config.toml
n_layer = 13
d_mlp = 832
tie_embeddings = false
init_std_up = 0.0286
beta1 = 0.95
seq_len = 1024
doc_mask = true
steps = 2907
Each number is 500 + 25 x the weight over its row's rms, rounded and kept within 0 to 999. Layers, rows and columns count from 0. Numbers have three digits each. The size before them is the row's rms in percent of the matrix's.

# layer 6 MLP down (transposed), 832x320, rms 0.127, rows 204-261, columns 80-159
102:490491507507514515475500523510504499506521521531512525498502489507525534468473545521504473497479478478516492511520512470478473507503455507498517480467502515464484492492510508509463542498493409493500483516478464466529530480549485495457511505
091:499520501521501501547527451478501501516513549508517484519523515493535487551496500525527493473523521501504537513484515524562507502457487504463508541499490527545478480516533478510531537514496564494492507488498538458523480498491496516496512519
100:493459500522504477516487475493503509487528503505480529507475478486475496456514479482503502481536489491528486491471529512505475482514510527536480515485507505505515472500469489508518459504545452474530513447529510498453512508498465553520542451
102:510481553486535516509472476479487470528489509503490481473499519497454481528487524490468495491499510512502463483518500490480500550481527488514456515528468487493509490442475450504495491449481457499504534541507520506493529520492487492517524518
105:489523475523514477511497490518498489494487538515517521489497476517525481461475507511491472482488462538454487486472496482499483521516512500512455490520503507534522495528436561504522481497521437489530516537526510516510499491489489507546493499
105:494519534493533504492555505471514498521530532505511493530523543493511505518520514511518444536509495481536505476497486505504510498493499515501496559499513520567506514482503501481511495507550518544517498501503477491490497483471495520518512543
105:490527518477487470480500541490488477522459518505507523539503512452521443471499512467471523524494503473474515518521521477530525493488506475489492463510513467497499499515527538482492542491500548504528490463453517505490530458507532529521482499
099:454510548540508448499506497557497464501488490489526494488521511541505474489490498538484492485483512504516507509443484481532458458504489570508546527520520489483525482526472492502497501481470493494485508457506494513508495518478546542487525461
096:489480583500482503525471552485484549504474458521496517483463487575535537502461488480510499452502486480509497469507524525494544540536475474478553516504528473510496529495469493458508510516483479550500475507507550494545505462531494488496517501
104:488468477498500509536497502485483503472551477494520531512553469490507541467536505532559541477496453541519488543515508512542479513542478438567541500496541467516458510466476484565448532483519494507529488464499516479508516486486473504488559507
103:466549482516491496496515493522474528479493436492547512480511509529491532474482535457514501520505474521477505500509495517459509510503472494492504574521482457524489500526492524489494499475490528527520464542484485495539519473531524489535488464
100:490493478520467492510498465521524542529540517526492551519532492478470497487500501492498489530500472508493486489500489529509482496534494475524487509475524520518487491553506491532474498469536514557499500462513486494500508504502527516522484474
107:527476516539524519522489512494537503453451474503514506513504568514488467477487520523497473534457476491502494550509536532527509467510494514474490520511534465503480461471495455492488491478479522480506503523510479533542537474522487494519519510
108:539497531478498546475527453503518549485500485482516506478468507496498491541486446498466501496501506491512547459512552524519474463462552522516435444493487492509504528519472529504522508445520499506543470489519489535511501527511512509481483510
102:490429485526525498512509536474527507516478508503511545476518527507511500493465499504517496479432491489464478481518457503503525498515493486480521538525487487522518497490495499499487489494523460540515519486472437534455544526514464524458497450
109:515502473499542473475493526483521491525467474552510524498518521517504523505485490520509521490517536446494500462533502514479479490472567495486518484489496442509521518496485534525535457516482509540511510495481523480476509489559524508513471463
103:482505523488476527535531499466511499495564495530449515477517501464491484502521499518517498528453471517496511489524502522482534511490498527535487513552472533486505503447519519453526498494515525507477463485491499469486541553492493513483465495
100:532468545504453494513486517540471526529479446500495508452531510513484514492523505477475496483508512525519487525497473523542503456517469500516494526545465526489476542466532501505521470499461480479454507504496495505498496499533526554501500494
103:532535506459549506510525516511493542480485503529480562502543446511518519481522508459472486495537547491520508505513519508485486556483467475518483468527515521493510505457462519490485496513490513520501490550480536467512454486504556480481518528
100:498505553499528508471505491520492541525510509495541513505495479476529498496472462482512518500517499487526501478487510480538492522516509483499524452492518475474507529492475471485508492514471514520470457466493506503469509549469508485494533502
107:478460462479517493517502515557501472541478528513568518483483522491523516504518517517479481513488488510509517500508546549476530493487490525476484496516489471531529460480484495450519533462497504495468550489472486497505480490506454458542520491
058:500515488502519478494552504522540520496500526468496490521553537511505493524532543496486463505520554522486491483533548492513546519526542508447472506508510506473466522492471495502545489534466484515473499483446522504494468516504538500525470527
105:522457492504521488482533478498484474505509494464490467497505522470461517478503539457487520452517520556502515482521484536481452524479510517484482480533485527465483524445538482515497524551506515535495520473545519488479492540523473505531513527
102:517494544464510536472490502547542509535520508484515480492521532514500535507475524515469490493469493502495487480484489468516466481527473499526495499479509496491477495501506497495505496449514487501510517502475415503497495536492513503454495494
083:468511505512452502531500522461497508475492507466494512511497456521504498511523511481507520503494521536513523544523519528511502473503439490468481516512478507474529505460480489518468542487513547505479481530493497490493509454499503495500509538
100:497510485529457552477467497466516500502486498502523537514489474545480523522498462503491519481522513553457523509482522501524525519502492527456511466491517489536501480536467524469503473486477536453485493487497545501469534526482502503468504487
100:467468521498478506461473506448498519487481498498491500492498494487491493476513530487508475498476533496504529478481486480530483524516545510511495513496439493482489507515543504464564535502520498526487472485520516491530495516528502479467501509
098:470472512495531484513502525469445481463449470489504485507488501484517502509467515507499483508506464470539487503525495517481511510511470536480495549513483458472472497487506523528474474462516491524475530482490510484483482508518500420494509518
098:524556497487513492509481485500473491477486505492453491486509509530535527460518482490519477444546483495499494496533503536493541479496490495475516479483466483535484462484476488544549534473513502527530506466533507503506527490481471526477495463
102:495500532499469512526495523505472502478509502497489487500503517537486489479508480428536584507529495503475491494492501516470556463499530522525515498464501560535531470492530480497480482499516492517476505507489527538496504510475478481502471522
101:544476513504466499476537469476526521503535482515520503506489533514512511456516509443508551502524499522524462519547507523494496441488469458494478427559513547491473514523527475487560508524513484521504485511497487488501531459485498531499491495
105:507481503503495515501485499539490485454474530516523495522498473562515536473510546507456505509491495464425534530503518474533532486513483473546511492468513525495489548498482518522451586522513503475506495478485503498519499511488445504521485487
104:532465510533444501481493503492495500496472486524458520503483541530489528503546556523517538499509480467430521484508529472526471501501458496450461474479484481509488499514513503505502452475451537528493525480522496502496494461514489480519482481
105:487507475473493494518488477512535497465489514558530495495496519465494494531495519467521483543507513486496465483497459481478532492490497547455511535502463489496502532512488520513499513491548512501482486500507499517479491476526521510502463512
081:486540497476464543504515493465529531507483503462467498521503537502461533504524517482504513500464525501552492501490505490507527515504526499527473503491491491437480462538477520470512529553468511521506552528514532513516519521482514492501520521
110:485532503535489500504454483485487496521492577500463496452443528489486529489489472457538498521512519539512528476495522462535465502503496511486512491498499511504521491515509505528551528472494463482501562535494496545529551494500524530495503464
106:458492510502521516518485526509449484554513528444477520499460459498554444524509483512511530466535503460532483543489485511429492521495528499565495495506530473512480472496497548504464511475484523499524488501489496482492498483517509479522539504
105:468519517490477498493516501450522467490487513477480508441527517486532512519529463500504468481535498492490500502496494500511484530468541510544487490502443490542515519551527541466534475490501528515500508512537473493490491504533523469508476534
098:490464509516545527468507532501474475487487499486460489518523544507472528505476540535479501521531446467524465515502506479504502484537498485448523512523544488509484491495484509480495506494517515507461481490474536529519504501485485483491489493
096:468490541502448495529492486502526538492477519485512523541467495506474505492518527503510498467452480478445536504508494517528518469527483519511482476520539523483499509510499494489499508470501485467509504509498479509512510545530484487489526511
105:466519469457476491522476477495548477515510548484515478530547521505520532507495495495456481497555509512514514500517474528505506504481487454553493515498506455491511502527461490495501472517507478525500510471556542506475488542525507542504477443
101:467464523473516545498476499518526486510479493541471494533545504483499508455507508498493541555545460512478532519499485520497494463491468476492498485517443458513496520478492516521520525543501512500445479480506482518484502457511483494490536510
113:498523506508492512493501509486481520497496468519509489496514528504480527472505508489499483513503519479468514552501513470538489495522513506518493510542496521481534494503486457475562474481536485521493484452462530490526493469512492486429470489
077:508528521516479530526501536504460497496524528495538497484529496514488500509481461524538475507456512496513510471510458491492471465506504527499504524460476546520518468493462492531512468512534538496510518484494492443506484474481467473516510511
100:485518482534464471506484499526471517515492541532486470492524554463500519478476494522500521517485483509506524503532491520528535491486497479485541493499542509501473482466512488514488494541480532477508514495451470506497503513503542510518498513
095:456494487493516468520477476504486481521516532509460499519500474523500499504520469549523513470516526487486522488530502490497496500459556491450521507455488466445499512523523509507542525464492477491473513487491540493511475526500548470485485502
107:517524490497506515483472501509514492499495498486510485478443453495536534497500482485469493497499547507480469508447467502540500502492532498507491459520509491481505498491510480517460466492534504528484500483500481499437507500473485511488490499
102:519485520480439463556526497519454518511526525515525480504532478537563497498474460437511501492508509537512503550448521494493517508538495534480504485534529492534494481511526456535483509486477540487555513507471478520479483525526462539500501517
109:485499462529492480484527512501486482505468493482522499497521510491476531506498481553512459511538466506477522494485499510465489498486527484451496559464508536552526510495504535516522523550521470497471495521547540475478479529504453482501521474
104:514512521505487496505482442541468499517490545481483497516465519549506498509472499530510509526492488484551506491527465478537514539550520483487454488453511486516533458529510464482492499492459493492536539527481545518497461484477483503481538452
101:499561438551501475452534458495519487498473491494502508514481495475484507494529490520483480502524500516528500523489531516516466490501527509496519505514501464504515513488540524508506446519451490521492527512527506473452516516493471488544531524
094:486503499487499513448458455513528505474506523543524486477520497452549457470521521500543478488478500514521502491522513501478477486505455502500451483477438492509525501509501526487531479498489498487534465515519462484507492494504481521476454548
103:482455478519462503570503489513501549470464520535470505529516499522473513501485528527517473456539481515440547548501562510518502461513530475542506452488487475506468493514511495476463499491486453477510474479449454499521535520472477456503521478
076:508483507503468515490504507513446514527493526560481518478460479520482533511439489503505538506490516508432502505515480475534514475518452519533504501492508513469523507492525501518507500457522498538523470498495482519475498465494535465474522486
097:491471518511490498509507530508494461506505461514553514477476488527481514518455542533519466494501479485442517499480448515485501468488529475527479508478480543480525517533528519512483504514499506476519497481499500523489513494523459542496496542
088:498526452514517487510507507511547495543466490488493521501546527451517469523509487505486475456495501487531533480489442479498504526523499513488473478502466488502499502492500525552502476543525539486494510485527519557448528492500510507519494504
101:503520479476482491472501491500510524481487470519482490525476493494458537541502519517503511520490489473525470508485488533571523549512476518475474541474465540487486498513505490506410511514505484520543511509468466519525509483497497502514481483
106:486488501494511528458472498535500511505473535484470478507472503484525471460509509512487525492489491498457443514486476484508473504542494481482511449498542496512509495507514547488491507513504530484459516475484526512531505473479524529485494509
# layer 6 MLP gate, 832x320, rms 0.134, rows 205-262, columns 80-159
085:470497475489501546536517497490529516502480510481503521487477510449445532502512522501489438487465483464520494465480552510482500523502540494508523485452451479478501444484484481526506478495450521481464491508490484509480526455494523478504448498
098:550475519551456464527492494485536511509526523527479526480505494505492508494493468475489477486487532512467521485484510525487479460463480536511488520480500476524531490469495467490548527536540501509516503486532509489487482498516465529468531480
097:486485479469532485502525427509512482547524460495539514503483508501498494507511546491465519515538531472530509477493521500455483503454529522472497534507466481517527496523489465506467519485530483527524488496501475455489511576481497515489478478
103:485516492527517470498545479508507486510536551508504512523520515477529497493500505470475467492447484554481485512483520512481507484490510529555495517476507541478523507493456471494492441547531471467511476507506518543519483502546474526481505514
098:506489482514509513507501524467492505494478528536487533477542470461473482470483442550489477464508481535477499476466506469506530544426486519533498504509500522469505526496501462485476509522522512491455495483530511527521498496511513518535479500
109:530510437526496513514494454480525487507498476480491487466484520511503493522532486474487491511505549519486459487469485466506508510509508512484504455518506470507510518503476498508440510443507489522502514459502490504529491517475426455528536523
088:535512522503487550480488499484503479496513499502501527491497479516531492526503503462481478512549492462473458466510496507477503526453497526487553494484508441498506508503491526521489468497500525501517504490481526477527490526483473489543516470
095:412470469546487508490521491537493487497493474495476530516549473510511483518493483473495533476489519491498494530513553518490492496496492489472459502466471466511496506492519468494558542490523508514468519518505501495509503497486497518494524489
098:520523491500532499503474487529491492468479517547511489466506480489540501515503500481533535489516580485510493491479452488464508497523508533478484491499481510538519461529533515523453482467525500524452478536508517502530526479474502466531510504
103:461495539442517516483538528552502490500541556467500548530545494524500488512468492473532533538544515484537515519513475503493482500492502486504471505483525516516484476450471517508480515541442506519478493539518524500516516481532475456493515497
098:534489527443494506462492491487497481521465541496518534525478517484491469548488524517518534469488504521518543529494518476503506516472493463515519520483470487500491483499490490528508440476545481520480498519520500480491492547507543485502494492
098:485511502524521523456549476503474486509487504541483469504520467491530464522521492471513451521450481518485507497552470509481474481471476526527535527483506483453529458515505503455498533508487516511518536508513489518520460532529468440504452474
113:473521495463473526482497471493542501547508492517540490481483444499528485508463474534472520518476555491538498495491506512486465492521492472490492506450479503468507479474504550468492544515478535504509473470473483444500495512532515487493537495
098:497493520507469464517508495512506480459516508517510528517497525503503489406530449493461502442464517491419507487505542507519506484497476502482502486495545554467477494469512517506519507493504502458489496520469451505488527485534527506515511504
128:519461470479487537508506505456502501529496471485486534462467476496532466491516530527496483458477535477486527479514493486518492538540507514508502486533488477504482493509477447461505463445493507547489482514564499521474483444477478533451475500
102:471494517490504470475506503507506457525455500464501542533477491529477523496496500460469496531479523520504491552486491498528482490470478520496511483491447489531467462483487510518509509501518498502499483498524492537484484450539494489485511452
093:494472508514457507525503491501456483528493489480482458469528489514482524488517531455495552463505512449477468488463510501559514500484482471501491485549455562481486454490524501503514493504472524518507484509470502524540496505549502563468471465
098:525524471509508493491474472521489471496496480497486484498483509499508469528497500512497500531489528483500584484496496527478478483544478484516473464508490480464508564531507451553536532462516482507509501437507518503505515478519478460489486492
091:533478501466494481547469479493511464521514486574517468543480528505480470496486523434500521501506464500500497454543499437517550494471477453510511541507533489513524483527442485475519507492478480490476544454502492474493503475502413478509527479
108:483497477505487476498560495482494533492477527473529500498492519498510498464470512458505516491510503511455499477474508479514534472479573466504460549510462482496469498488501500504506506489476473509505494484488513448477478491474510481500523486
088:549504498531473476513457538477531532523499546520509512521530530493528492499548509485517485519498463499526482475492566523494539437479567518498477513506515513507439465526493512501494465507449496531523505497486490522491512514487542502521455494
108:524506535483534500505513492495466476504530497464487472473510515506467491467479516495464520478484458491489506505469496534466515493447518535479510487526516485505460528508495536519516533530504509505482493495503457472524516546500515509504507558
099:496445522510512472509483515484505443541484532527494536489448509497503481526504530486503457481466491482488525543487456525468464489496499530481470474472506489541535480518485483541485529483521497545478484495482509462527510518518503488510538495
091:513493488513466486536466508474493520511517522513519482529472451507490525486511460453543491488458536510558510507479535497529495488471502479504518497492518524518481466522471464484510493520545524480547480542533485517483515463481467459450496474
102:499468490508513535494494448502534501465470524525525491509498491465511526524499470452502508515485485495476538489491457491503483522528525512542506513530488525508498442527506469489508479486528461513529478518506520528476501476488452515534541489
094:502472480530519517482536517476518445501486547509494528523526522522487505544454491471511492512499523494517491446505519478479505506498479495508502523512513496470513443502492516514485553494538497473504449501513500513491494490463551537517539521
092:501477460556488552485494516541503514478502501521491526476509519473559496466457496518494494505486516546455495479486468492516469524505515467467487455519514500501510514520560499496505463566561488476463476504532464535510503510472523488517496545
094:467534488499488498495510463493491494525465486481505512511492510519482498445480510462541474534471509462534506465495469503538505480479553513509508505512537523486475519459512469435503490505493454521540454489570527505504472490517530519520474473
096:462508462466579480493497471489547519477514500512519526504480531535498459513548463471469431468525517508534497514515471493526490527466488530485489451485473473522502525496475545445469497516475472507534492501506491461524507527472533533490530544
100:471524500518480531518491492514499490521546471512497463483490456489512510469486485478528505549486510493487474473464483496537492460469500468515520508476504526492505473514491485490504446490521510509523510538500512556525512470472507500534522505
093:512488518519499472535499485477545492491503516479509493525525491511457507496469486505508469510510507453546550479504519515464517491485481491502523479482467513462491510504494480515432474430494508547517468491464492486523525508498527480504478465
112:497480518471534509522510482543498474504484472490499499479508508506465451504476513536486498516500511524515536491489481482460461510473502501566507502470504482566478500447477466489478532471509518517467458479511532478486477505501485486506524482
100:482476456547522512451505501476481513456518539531550434525515507478478476458535560507499453522505515542488495505523498480494485467501451476487485533524479548442467461481457510470530530490488506477498498511490494507495468514499537495473483493
085:495500491499518514461505480483526522495429476527469507477544528502523513453548488517483513551508527492530485483523504513483489453524545502459491471497507496519492490547473508495500519492462498508487478499530502489502480500503496506539505464
103:492520505493500515514460501513505503536505535529511489500451522515511515475529541489487516479549491484457485543510542511500486502509489469460528450462542477494496531453500530522472504513515500492522509495529505477451468514510496543495462593
105:490455507476517450474515481520503506507491510494497530493471514466541505512472527498485510483522512540509497500503520534503530489504511455525525488539514469526509510509479525495505528486473555527498526507458512451482525526529547501488486515
102:533516501483517509468488470493480539477533496518484503510544520521498474496467521498472532471471531484510472469459537515474486547496497505549531497507473467517507503481493478528485515463494511525505504483520516525499511504496549489523489473
089:529493475486518504479556499515541472507497520499488487494507491482523472467559480455454508470503533493491508522564523482479485497465535549510487475472519510477456496501493489499534497520468515480506480515469466512507551479498472484437514523
092:511556473500517500480483507510501532536494471488499490504528490510532475469547470481501523433490547495505491508464495458515479466504491491506503513525514525501544502459472483484457542470467499474481482493528518495494470485481522475522510552
108:531515473495492510504460464510540471490501531484514537507502505513498474505540489471488506513527474514520503457485512476510540473491447486532482509493514494551552500489530523520517512508532477486494482486486513532501496534506497499511469441
098:496445514506493465472523464496471471487464472510492480494475452477508499477500499493513486512445488490485512520514528529498463539454508484475535507483509474461488538500491530468499532507525542513528503522487486536545506468545530495467497476
147:541503514508519539471510515507481506516515475521498495457514510502481500436510499540531528503515503470513521573521539481523509501507545501494511493546522493491546479472456482459523459504502516510491456467494528537536501525470491488464502486
090:492508521491491491514503470500515492497516495511532488492487530536476461505509529472467514527524514497450502485510485493489479470518521526510470502533482498527510517496523514505477490530512486543477479454459503479507509525476518548490514504
113:549523523447496510504491515461517461552476428494537496511453490470511487491509496515464487498509504482484498496502485481461474510530503503497488507481479529503501489487510507512490464461463539501503477470512465495509489512534503526492509469
095:538502495478455505566539457522478507457548518445446491466466486497543462499518474530497542478505485500539488496532525536481486527493474453506509473544509498524495533497526474529538481541468489458471487468503488518513479485527517472499471519
100:565505479485494513480473510543486484530502468514485487474515484523509499472476456531519513535506507503493532513462539500500482527462505496473482501502507478464496500506459482460474494484442484501533451496487507493473487501449478472499530500
097:528516520518501518506539479500459489508526527529539500494478535483474522505490467449494475521494516460484482494494487466448497530503466513499538509519522510460513453503476499530528505489521480485470518471474514492467518503509501521500468502
121:492487469487487510515509522528490492503521478466509517518549482495466528508495499496476490504500447510550486506526504509493531470504484513506498476490469445516472477504534480485526503500481515513468517506540459477523496528472475481490504513
107:489537472500468517513467532503517477463467530469547484466506492482504477506527520494548501507480492494508469496500520478492477527503485520548465500522467536504476547494545507502543501491465522481503484466501488502501499490476490522480479474
106:487466562471516493539495533508489482523463492499467569451499555520469455510470489534512510508474528458479526501509491506509513520530485553511472522503493505440522509510483480511500465475502497527467510507494479515547487486509453477493487517
090:498487514457505482507519461507452541497499489477508474511566489529528523556509473510500534478474507501522503507466508532514498501456512538514522507486491491519488486455501446505546484468504480496508449476500538458530502521501540520474498506
101:510503545471471524521470494473454535491487515510498503513487518515496510496478488535557492471492499456491528467506514518456528512496495481529490502477533486520485520518531533500547502474495501466499530482483508514452489522521527478459507494
091:481496482512513538490489466481509504459519519439539509526562548488451483508502506495478514488453485471480574499519549495479505489511528472505507524499474496525481511476532517479504495516498475506471520477510498484490513468533485540523471540
089:546458497526516495537457531463481477478518489496515523501488491552516453519464476472510487507483551496512522472516493447449477498473489443491492500465477492488534475548506495500496487520471512502551534541537524468492505511516517503500504520
090:480498494542465480521503483505483508468510519492508543503479475518516518535497487501489515495491490527497519476478526527512492486504530485481513523506536526494508491517505502478541466542521471522480510454546483479513472523512500508491521488
093:494510484509515499484539497544522494540527530494469483516539512470516509483492512508490489521463496500513505484519505478479487438485508455497448473515522527503524517514484507503510494502500477490508514522555508498491499514509529484514481503
115:526464470489483495450470517523500503503479517523508482457479513543517490527473507479502512530507505459469480515480530500523497504497489445462516485524512471496528505515504478498500490493510498501518500531484505500505441488518492501473488481
081:470538463527517508475453524491497508492474484514511485468519556493536491496482508548490483509526502541510478546509480514497516494525519500515464477505463494496519510455481510555489488497435489505448495511510511469406512471496496463541450509
# layer 6 MLP up, 832x320, rms 0.134, rows 205-261, columns 80-159
087:491481496523471528450519471449491527509519464488498536487517501526473513533506479504487493479525513501483470493496465444497486510518489537536486514476489491509454518540541521484536512525513514463455460475485529465520519515502519479507509517
095:542516499487480506518546493516527481450486512496521504495549514489499505518506490498503471478471533518423540465500525526453516513494481513538509540484476523532527540503516494522487532502543513481485509512485469480490494484484495530498498504
098:538517487448490520500503522493496495472514509555484487499513469512556502521535489517485464478493482512477455545493539533499523495567487492482508490493524518505484510483500509459518476534518527485457494504493502511497480484514484487518519549
095:468514504506473490470547525476474487494493513467483498490514450468514490484491504511494525469479534506489469506453551550497517494482534504512487478518517504524509487482513469531519468500504523504527501447508513514523532556522511468476541506
102:469528468495483527430465508519530515498535505475519502520482534471519522501512526489509517491489485514520535495517489512540496462505523491528518511507485499488527503501501496504472531487483514566551472505462496510532510501476496507472473495
106:480514511524504489479509469479524480491513518541456451481475512446512525553493456495499506502480491508471516492503484496487479528473479514482479484510480479496481491496494485528482511542505521498537510476485552503496497476462489447486457563
096:529466456466483518515465497552495520499532525473480496560498430537508510473529461510500480492492460543497571512514499533462487494511486432518502534511545525543488462433484510474486507514501450527504520515509467483495500490487525486523477508
096:480520470501505485533551524456517499540494514494513537505473482553539479523483510526501510488522518474509459470463524481486442560471554518508507492494518532525544484481474444539535520499520471492470458481487507486483534473508476512504562465
101:484508532485503455465497467490493484496507473504431516521484539500504483543494474478487458516490499525484514498514521497547511540505491471525530436466480447456522528501459504500491526482499490529501519462441479502526474499478544483519484516
102:512493447535493509482496467457493523493490527475498518484489508518503511506471546525523497478481502480490493494515499489490535515514493473553530531472489435474538515495556522523522504545520511483494449472517463503519508483462497489530509455
096:517539491477513523558510542503533527527544525506556491473484528502510482516530520535489504467505526512491579494511510509473538539463503513479478531467451533489496523504510527464499512435510539496491509501460487525467533501455507501470517460
089:521523528533506517530502505493511508497503517477491502507522515485489490550478524530545509471475508528503550458510509485500493533500486486519522473499469520475485437446446497542509522457488492499535446503494462498505484514495532537502532511
108:490540493464498501485497499493494504511507514507508505476498470527476517493487476500473494534477522518525519497468475500488510483521489470496478517455524527464524473506536544465500477497451513490484452491478488455494487457533487527533567488
094:518516485561559561457467465477527506560520519495495490485535462525486502504513472471448513507497471489507467496518527494503482475456502512542478451519471500490457497513509476454466525483491491496496526490502480498497498522504485538509498513
134:494495486536518470531510465511516522516506522532534464532499516492500524519469508480465544535515487489525514517481514499442497477471526494503470547459490492505501527486492535490517488535545481475532491449439466516518512554532506478494491497
096:492476535541495488499539564460480518509503501517489485493538523540511497485520489504511501514525484482503495492489474485436502498503518457513529520498477538519479503509472495522521469525488466493512496544529513494528470488449487516520466512
094:489513550493492434497524504469498502522508507475490490507505538524501518538466512472525497482489514509474474416485544473509501501529529501488460514506514518526498491495529538491510457526504497514544525547520520522502457522529545541542491498
095:500494497503528522481521513506558499451530530482462531477462538488478505487506492494511468487508452523507526524535522498511525510494517518464517517456495544482521425513496484475524511510479468483518487530519452510519493536558487479477496550
095:493463507497530531490456455518496486465495463454441524483514430556450496551514500521490487535486485508507497522534495482457472457552530471480475528516477502547491450515477564488494531523511504512474507509475509521502496483504460493494521507
107:520455494494522554518467475503513442558541531498525452502519492527492481498501478491514510466478531489517513533511440499505512513508497504513472478520503510512498472539487532472476505470494506475509472474503480478521511526514438524532490526
096:472535509501519504491546525511490512495496463477515507463503499534485495493448471502469511494545519485497540506517472451513524472519488476513488507471538479507556542443479508476534539522530540542493485452498528472506478481518491486482543505
104:557539558448547460531515485496504505509446521483479511468501513490526501483438481496443501559517485471524481540477505485491514535436474522473486517500534493484486478561500529490494512525472520461518487477485506475502502513460467482439514456
093:479496507513528493510515497497468486532540495571508468468479539534459458485535520538505459502554441541496473512500523508496501514522492498515522513492528562488472547477477500471488483511562505454491458531512572501516486503536508490497511511
100:485494524505505482470542514465547536508524507462513519502503482517521476488563477505473474501450526487503511454518495525486467498485503531474478506495498491505518468516488521468495526512502528476511514510501482519485440493491564435532464442
100:461504526480559507501484510520535484458484539541451469513491522513503445501538527475479464482530457467462461512488464484505485526510522524474506500516508509484512454496494537543516522461514471509549556498499491482454505528467494499529498505
093:498463530496499517495490494501478481443514467506493524511513461519510494396546510509460531480537498522469535498450502450483509523522539493495498474503464469499507483475534505484504499482480516527498510526457490505511496519455483503520438519
096:495519546460558479456428504494482520479513450517503443526532511497476479531532511497507523505502542529524495461489477546496547473498506525506480535474475526501514454492545495511478477489479506488513511457517572511522552479550503468509462479
090:521455522515510516481483518472526480483514498487492508505476489494466496508512505511503543476522481564464520511514524466529489511475486495521470528528482485487495515493527486510461533503522524514431488544522501475529481527466533482511515497
098:523429515497471458492470491513485440520465522480484488460513505468567502456508513533463487483481475476561469521485511464491498506511475488507509521517484490483490496497522473506564495479479478494463524453475466473515496507498480506455479464
100:466522478493486523460499474487495527529489469495494471511514503512453481514472511496494496494497469485503553539524493502489450488492491479513509501510500480454486533479512459511518462553541486558496486489490501468515507495523546474530513519
096:490484474533512495491485533472494459497501478511488499519508499478520450519471445498502506464542488511541526491522495482484532498505559482538494484487474538558501541497486520517515511436498448467523495516504483472487506538499532480547479504
104:462486499471487514504499529512500473520506489515474513488514521500493531486532453526507508522464498480511523482507519534467504496476541507560486477485483518519522508513467491501495493465491530527481519457519467467471538512494520473473513529
101:515476450477427523474539510444492527479479476546550474494509493497502504502466520478515500473465492480491498496465501486549478488530557521506482515517466455503486512505546474494493501486498485504514530506488480550537496518468496504526502491
091:478501495507502491489462480534532509517503454541479540510454471502446480547450474514505478486501460484490509511506555497530488463482491490469562516473487522505524505494501523492510485496518469507533462490477515508542472500499440468520526483
107:518472482501427493518524476517464537496439499505458544503508519498500476482517493530492500506475487510518489482530449466500496457527481488504474512511457478514494477524526480521509488493498477528515505542501469529544490471491506486511520438
104:561530511538518513489529500501505478523503479532524518519488495466419490488487478538529566513512508452484498482475508465550500491554476534478511491479489483462522546492508531517458500506502460483499504475483484478499481453516479475499473466
109:478544500476500514497507509445530479528458498497529478468523513510518508514523493476529489475533459552505470511515482480472514502489540518491473534529506529451496502504500487478532512510482544498514508473458490462434463501524503443527520555
092:464485481521493503528519480518483497498490501483508482509467516570533470484465517531514549465523478504468486484465575503439556507556489500511455496492525505509481515487506496480539475532450508460492471486464454540524487516501482473488500481
092:479527540460476490535464505503502526509499503448503488469517547474499441468518489514495478434530484522533494500535465502486486490486456523534518502538469521533492482534471461544512477511492514555514514496483525515468507534541521520500495502
102:464450525471523500536504481526497480542501523513504508527488451479503485471503512513507493498522486490496543492507481519503487489498479548512498487499484458511497493507479514487511517484532484486504481536517504518511471500497497508485418525
096:497482479522536515495470493517496486524497466494480476515506473509513522507480506472476512483481462520543494504560489456496488483479516480496467481516522465497497496489496513511487457485468513498509513468474468457511533514508481549484525510
132:464478497504500496558500498558508493520469524448485504487474509475501480525497507481473526475496485516527507469532476516475499506457473505520484519450511489481492522483525533508454542478482490509509503487531488504500481477495519522555511509
090:475469530500535493519529471541544522543482471501446529515496485508515527539519545468446525456521500488497478494520498488498503514475518486499469500502521523530506527485509484518512469499492506477495453493484521534505529469473449524481503497
108:510508485498496537447523472494510484525496517470531494528528484538507548504509498540455514513512473522490513536521508482498465504454536501533498519511485480549502496458470475495489515515546484447479485511543543499518503475525515508504499503
093:541494486554477448457478476523494526523561514513508509476548477496475489493482486526524465522512509482507486463494455473511538501508503467513545515498530485494498491550513529462534512520473485454482489527509501503514529504509537455464535487
103:481521528492512496502548506487478510474540499461470529511491479485515518518452489480493526475481524468522521495518492532514514509455504478548510497484483512529494521506519569529462507505535505535483475512529523492506523507465477470465462442
096:546519514477501448507499496496530496453515465443498531522477542499488458519510446513472522477461477511476567491505515487516522540498465469483475563545539536490505451496493504477529484489525477516479517536446540492490475517499459498498463473
118:482487483516481529489533517510519474467528504472454505508557520478429495530508496472489505497504502523517520482527526527490532468492477492526496472492517488474493501467486525492493490530466533484469482492480479544518493528498473524525493514
103:501514518507525456474518488502482509539502533513486481539523490504508484452454471480474455478514508517485511513535442483540507459518535470481540521471499469487548470487477480462498476481523478506514531543508497534475516477525483505533494530
097:504496497557518457452528455536509514482470549512533488541493544503472486474500487467491521507522513496476484482480515520507514482508540487498501484474508466511518474532475521451507460497480501519505545530498539481492537493519519448493478515
088:436525561548521502518502524513497499495504503534506503507525465556548526493515525490527519498479501532505519504476553492487540490516494514483505512506501491512474500487503475485536529543477522484496493500511515475527485510493492486465493506
101:475456495452508454509475531460478478481509563478529476520523508501505486512478508477530481496539446482469508527479472517481496487474521505493469520511478486507492482457502522555466493524496512536497530485520468476472491470475495515504539493
096:532518457502482536503510485490481526497501522499535513548491539534520471544483524539459518484517499477490472533511510450538513497512491464507545505517505471480450530512540523543503480507486519483486491515493494482458447480510510476453475499
089:434495499486495488506492505515532499502514489532502494465487509487449497474492486517466499494465488510460446492547430488524504553494483526510506444540484498468481540467525528511531511511539500481497524484468490546511485486534471490466535488
087:528502509509499548506500463499481526526423540491508538541511472548471490515499537491491523503495490527494539541493484474464483491550506512496512486483504504484503498495485498460517506500525489499521493515560518507497483473484479491478545487
087:497499488501513510506527516475526490512519505421503483495507484525569492499503511490478530525505550530493487509538482485472485483529526512485457512505475491503555514465497482477515468494521503490463519513520482477480498476491503484516551520
114:521493516501464485533529491495485473515529478480477526570538493465482502488492514518521520509492507548546511478507510499477524504457480584537496501479455505483490498456488478503533505529532477489469495488522495479485535537497485491537496528